Weights of a small transformer language model.
Size: 14 layers, width 320, 5 heads of 64, MLP 1280 SwiGLU.
Each number is 200 + 30 x the weight over the matrix's rms, rounded and kept within 0 to 999. Layers, rows and columns count from 0.

# layer 7 attention value, 320x320, rms 0.0303, rows 140-160, columns 80-159
138,186,162,206,198,205,174,150,216,194,221,236,219,174,171,230,256,220,163,208,192,195,176,172,210,186,186,205,236,202,131,289,227,180,197,216,257,228,203,191,226,187,225,160,226,194,186,226,184,273,256,161,184,181,225,183,168,274,137,212,221,233,227,222,191,200,224,255,248,212,232,233,210,194,203,193,232,252,213,206
161,165,211,205,173,213,191,296,246,214,223,181,213,211,205,180,257,182,253,218,196,223,254,172,200,202,163,190,196,169,215,210,210,141,226,218,215,174,200,209,220,160,182,194,199,176,157,229,178,168,180,214,161,177,168,212,238,166,202,204,190,228,234,197,154,205,223,201,243,197,212,217,202,251,240,148,169,200,253,219
248,219,222,180,234,196,178,208,205,208,211,162,177,205,205,170,178,225,220,168,198,223,183,191,229,237,200,185,175,158,177,244,188,192,130,161,223,217,239,204,214,165,231,231,176,151,167,193,230,218,226,176,185,175,232,171,190,247,221,218,181,249,168,206,257,200,187,213,204,219,204,186,204,150,227,230,229,200,175,233
261,207,141,219,167,223,141,228,221,205,207,196,287,209,158,182,172,229,191,166,193,184,198,183,127,237,198,209,217,173,235,203,128,206,172,227,249,229,207,154,207,217,165,166,145,241,218,181,229,219,174,167,173,164,239,172,190,180,206,224,217,240,167,167,240,187,175,161,202,162,160,187,130,165,215,178,205,206,216,239
193,208,248,191,251,164,221,169,175,165,169,192,190,196,184,264,175,237,168,185,202,219,231,237,205,170,181,218,237,137,187,195,180,212,237,158,252,173,143,177,157,211,234,193,218,193,141,228,157,161,183,184,224,173,186,221,206,185,210,172,190,223,229,176,241,246,177,168,141,204,176,184,211,173,235,234,173,180,172,269
240,193,177,168,191,158,200,138,185,191,195,240,192,211,207,170,147,200,229,204,198,222,237,159,223,212,181,178,178,190,161,233,238,165,173,165,196,206,182,174,168,216,221,220,229,194,237,192,217,236,192,255,231,215,200,236,157,165,215,197,194,220,237,219,147,188,150,244,176,153,195,194,193,230,195,152,184,184,176,201
143,235,213,167,204,201,178,189,219,182,184,205,238,221,199,94,189,195,258,217,197,222,169,189,224,182,174,183,207,275,179,230,152,215,202,250,237,237,206,221,218,223,137,212,197,182,187,158,216,224,224,208,229,200,223,187,176,194,149,139,172,218,205,261,177,153,147,187,174,185,222,164,230,216,224,182,227,153,248,164
188,210,238,245,211,246,200,223,228,225,223,202,190,199,242,181,117,244,203,255,211,126,282,238,169,254,183,205,220,233,204,208,173,183,208,223,220,240,208,125,176,222,197,223,186,220,196,172,194,200,219,182,183,150,236,153,245,144,226,219,164,168,118,152,182,209,178,208,115,232,185,226,128,218,263,214,197,236,186,208
219,182,210,144,195,227,165,173,175,244,213,208,195,213,155,225,238,196,259,151,184,246,205,153,195,233,203,147,184,167,191,226,237,203,199,223,274,186,171,211,185,193,222,223,193,205,196,237,185,201,262,184,194,186,141,179,165,144,161,187,203,230,207,211,257,224,196,220,163,238,211,216,173,244,244,221,208,158,190,204
207,207,234,221,170,231,222,185,177,201,173,184,199,150,251,248,182,183,150,207,243,215,277,215,225,159,114,195,172,198,211,207,221,193,217,150,266,234,202,204,175,218,190,192,206,244,202,178,244,202,170,223,191,171,179,195,193,176,255,209,206,205,226,169,225,165,189,248,218,125,209,173,228,224,191,205,197,206,206,284
193,199,139,290,190,172,188,234,229,192,183,158,231,160,203,183,140,228,232,218,221,132,216,150,185,147,194,196,218,193,204,206,148,192,191,158,190,242,176,193,173,207,214,157,232,199,207,219,180,207,201,203,208,166,152,174,161,240,213,182,249,184,216,152,206,183,231,214,193,202,213,191,228,236,215,175,241,237,207,204
206,223,229,262,248,219,203,218,192,175,220,202,138,202,203,175,190,150,228,207,186,219,280,257,219,265,201,193,205,174,190,162,212,135,217,164,202,189,186,97,166,188,203,183,216,215,197,176,188,167,237,197,200,141,204,220,251,195,191,218,214,126,196,192,160,171,169,157,206,230,203,239,172,259,232,161,229,240,190,225
199,169,172,210,209,204,174,221,208,234,147,198,255,237,157,167,219,160,208,234,211,187,184,257,202,214,177,245,166,156,187,165,154,215,231,183,230,176,202,215,204,225,174,159,239,205,229,194,231,166,193,224,185,234,280,166,204,217,193,179,224,206,182,190,193,169,181,195,190,212,221,131,200,196,218,230,221,176,243,145
231,223,147,218,241,264,237,188,195,223,212,209,227,203,213,191,184,177,183,180,241,181,183,196,173,182,200,150,144,221,162,189,147,240,180,157,221,189,200,208,232,259,204,201,175,229,261,204,196,223,212,220,218,184,242,127,179,248,201,238,205,151,255,146,197,259,282,163,203,277,214,187,198,232,191,162,256,197,244,278
185,205,188,249,172,198,225,170,205,207,176,214,201,198,248,159,178,237,237,217,186,210,157,193,191,213,176,193,189,221,191,219,230,216,172,219,201,172,220,267,190,221,201,183,191,227,216,179,251,198,192,183,216,224,273,194,157,233,236,252,197,203,169,174,126,218,213,168,172,160,206,164,211,202,265,238,222,224,204,231
158,232,160,235,205,223,203,213,248,158,185,217,232,214,170,193,222,187,181,198,271,212,197,246,225,192,201,169,175,192,198,194,158,166,224,216,190,222,206,177,218,199,165,156,194,149,168,189,236,269,202,211,185,172,189,256,182,240,246,210,268,158,186,218,253,173,155,187,199,129,188,226,188,234,198,278,224,265,197,133
158,193,212,194,186,225,215,204,154,168,164,213,219,203,144,192,235,222,234,208,193,186,216,168,171,172,162,183,151,200,166,183,170,216,191,172,238,99,156,142,250,157,193,180,225,228,197,199,145,229,258,235,195,180,219,205,182,161,217,207,230,183,171,120,172,205,183,182,199,220,164,194,139,228,218,211,148,182,170,207
231,146,227,179,208,159,187,207,180,239,243,190,147,155,189,195,180,192,209,228,161,228,205,214,190,191,183,246,207,157,218,140,201,182,177,205,242,216,231,266,213,240,197,214,209,194,187,191,213,192,191,158,235,186,205,172,179,196,172,168,146,260,211,201,167,245,147,231,180,233,245,217,252,177,189,228,199,189,163,218
195,182,203,211,171,243,246,172,197,281,180,218,155,206,270,206,210,151,142,259,201,156,246,197,210,203,177,162,240,165,150,222,149,159,231,217,258,242,256,192,171,203,239,209,218,193,200,206,187,203,238,171,218,215,212,159,167,262,228,187,208,196,195,201,238,215,189,189,249,239,190,181,222,234,207,224,176,211,239,236
194,268,241,148,180,143,150,189,186,170,226,199,194,198,211,207,214,205,251,284,235,200,240,221,201,199,210,144,179,214,207,150,234,234,168,205,166,197,234,227,210,190,215,298,179,204,155,176,174,173,195,158,201,206,100,208,268,122,270,210,180,221,212,238,173,235,214,178,198,229,264,160,212,149,191,212,184,247,231,131
182,172,241,153,201,203,184,183,188,225,193,178,219,186,210,192,237,197,185,240,177,209,200,184,190,226,172,235,191,272,176,210,263,262,205,173,196,152,169,151,154,167,172,183,171,160,207,190,173,237,190,183,201,232,203,252,221,189,169,163,153,246,187,256,261,270,176,266,179,208,177,174,200,192,263,181,166,155,74,151
# layer 7 attention output (transposed), 320x320, rms 0.0376, rows 140-159, columns 80-159
174,221,170,235,222,233,195,208,167,176,138,210,189,209,181,161,125,114,241,154,205,257,179,191,145,135,190,197,224,178,251,160,155,160,155,187,217,220,236,220,186,186,160,170,217,202,212,221,159,211,176,209,216,190,210,226,192,202,158,176,214,217,194,235,214,169,140,175,216,207,220,214,194,200,173,181,175,185,206,145
210,225,196,166,231,216,184,208,218,254,228,175,268,247,125,209,201,184,189,157,186,228,218,223,200,190,240,205,222,166,226,226,231,231,231,201,187,155,135,215,211,159,132,207,194,274,189,211,201,219,172,200,178,174,246,230,161,239,249,172,202,200,198,155,220,207,213,208,193,204,183,174,209,195,183,253,216,232,191,213
201,183,206,175,210,177,182,213,201,226,193,141,190,182,239,220,262,186,219,183,267,206,126,218,199,201,197,261,191,176,175,189,205,187,156,131,186,190,218,215,205,252,275,194,249,210,190,157,249,193,193,184,157,183,173,218,220,221,191,133,146,222,197,176,183,237,181,216,236,203,235,184,170,175,231,252,199,208,191,192
184,159,223,177,191,250,192,203,270,204,134,205,212,197,222,225,178,210,213,237,206,200,178,224,180,270,159,188,154,230,119,196,194,187,252,242,226,226,156,168,157,197,192,242,202,184,255,136,184,225,158,275,219,226,186,183,204,228,206,199,205,229,197,123,179,211,209,288,221,173,231,224,95,196,218,199,235,195,195,219
176,193,246,183,163,199,136,165,164,253,194,170,211,204,264,174,230,212,196,221,165,192,189,201,201,173,197,162,237,196,192,196,236,229,196,199,200,227,227,136,228,164,224,172,224,185,192,201,186,196,162,195,215,112,230,225,172,220,205,183,177,242,189,217,208,231,192,171,196,192,209,204,206,146,193,157,188,242,245,195
215,204,204,173,175,180,198,197,203,225,216,286,226,209,208,173,221,225,195,179,209,230,222,171,140,186,210,273,204,180,195,145,215,245,167,264,157,206,176,163,186,176,187,188,196,191,163,228,227,209,160,190,252,238,198,229,200,196,205,164,215,167,250,224,183,233,180,186,221,203,151,221,195,207,196,170,209,261,233,173
200,208,202,249,238,187,196,138,180,193,180,210,206,127,121,251,158,195,214,195,163,177,127,203,197,200,223,172,158,223,177,208,115,213,217,212,162,222,195,253,208,225,113,191,206,203,207,194,180,222,197,122,139,257,189,231,209,218,242,238,190,174,178,211,197,143,158,192,212,213,250,244,132,246,192,201,199,204,159,266
189,224,201,243,256,288,220,144,220,192,199,180,222,182,198,191,166,234,182,186,228,173,200,192,187,193,154,182,211,243,252,214,270,216,219,225,208,230,175,213,229,242,214,214,150,138,220,178,168,255,204,244,244,198,167,207,175,190,124,218,199,186,158,156,214,226,150,208,216,183,210,213,237,242,270,221,198,220,225,260
172,239,200,175,149,205,201,205,202,185,209,176,199,202,205,170,215,198,218,197,200,254,169,167,210,193,205,148,175,200,248,89,198,164,198,175,209,174,199,170,187,259,209,192,235,167,203,191,229,223,131,163,157,221,189,227,176,176,201,199,229,249,223,244,203,219,166,239,212,207,191,186,217,195,224,267,200,183,125,154
290,235,186,211,172,153,196,211,152,236,197,179,217,208,222,179,159,221,178,211,190,206,265,154,161,177,191,121,210,254,224,197,235,202,179,188,218,251,180,195,202,201,202,218,171,204,228,192,198,200,157,185,269,198,186,230,268,187,201,239,202,150,226,244,211,266,170,148,214,189,201,239,184,224,177,228,152,166,232,211
261,193,233,209,199,175,203,179,240,186,217,173,217,224,186,185,239,175,168,183,219,153,227,206,213,173,172,200,217,219,222,239,275,192,241,180,252,183,136,164,193,190,190,215,152,193,187,181,185,195,185,128,206,189,215,172,210,207,203,155,180,196,170,213,243,196,203,220,241,162,198,210,234,208,214,218,218,219,136,161
182,196,204,228,171,183,219,154,231,179,187,196,239,180,214,213,195,183,236,127,135,202,259,239,211,178,177,162,160,176,209,204,246,186,223,204,265,181,202,184,182,188,169,233,238,177,139,187,176,159,262,167,240,177,246,148,204,215,167,224,223,210,156,207,216,211,178,183,248,134,154,225,225,232,164,230,188,112,241,177
194,241,203,170,172,222,194,192,166,190,171,220,229,232,219,208,186,148,208,212,193,182,225,206,178,210,186,160,255,191,222,179,178,219,222,216,182,201,215,184,258,157,209,156,192,183,181,161,217,199,160,199,219,211,248,216,211,189,210,203,177,260,194,238,199,219,224,163,169,219,178,230,173,212,178,204,205,199,196,208
166,225,207,243,143,213,177,241,212,172,180,206,271,186,194,175,203,148,234,185,232,165,194,171,223,208,196,200,198,161,217,187,232,274,138,218,226,230,211,209,234,263,161,186,238,206,164,243,215,270,214,204,220,129,176,158,238,147,139,156,229,158,135,214,145,158,178,168,236,200,143,206,208,249,247,107,182,145,222,164
202,231,200,189,218,253,241,183,180,232,136,220,189,178,255,194,210,210,168,232,212,185,211,198,154,244,173,171,246,215,149,220,232,225,212,166,194,192,170,227,176,169,232,225,209,227,243,193,205,283,214,201,168,159,193,240,263,225,204,240,210,199,179,224,238,160,195,172,212,115,244,177,172,171,205,226,164,235,167,182
165,172,195,220,267,207,220,193,216,211,176,236,209,214,204,177,243,198,206,205,188,189,181,197,242,187,168,239,138,223,192,186,178,153,251,172,254,225,213,202,200,155,207,198,209,191,196,214,162,240,206,194,222,245,191,225,178,170,219,179,180,169,150,192,234,253,161,172,199,168,196,237,246,142,195,213,215,145,173,154
258,223,246,196,256,179,185,208,226,248,176,196,172,257,183,177,197,261,240,210,167,170,201,211,207,184,159,205,188,213,181,223,169,243,205,175,257,221,183,195,200,223,206,220,170,212,205,229,200,223,153,210,190,176,224,121,200,241,196,237,209,246,187,180,183,194,164,175,196,206,165,166,192,134,234,176,215,241,199,154
239,200,169,149,150,191,217,173,184,138,179,139,188,183,261,283,166,207,210,183,189,240,203,171,189,212,223,222,174,200,184,203,251,248,203,215,220,240,214,186,258,169,200,214,184,280,164,145,193,150,192,197,215,131,208,224,253,162,225,223,223,203,178,199,236,149,185,283,139,211,221,202,183,156,272,165,208,191,200,174
222,177,238,196,241,188,177,264,195,237,194,153,212,210,199,224,174,214,186,231,193,191,157,204,185,226,182,183,244,204,225,214,185,170,151,187,154,176,196,181,226,203,225,194,180,180,216,195,196,193,135,242,229,186,187,234,251,261,236,237,209,229,214,211,224,258,240,181,169,151,231,208,184,205,235,240,173,199,163,201
235,230,198,175,247,209,192,216,191,130,242,213,188,214,224,188,251,187,203,180,218,159,145,260,194,188,212,223,209,170,189,191,233,211,209,198,183,165,141,247,182,130,211,209,207,205,208,224,234,171,221,205,212,196,206,242,213,218,157,220,198,257,233,189,204,181,264,249,185,181,212,180,243,156,236,242,199,190,138,235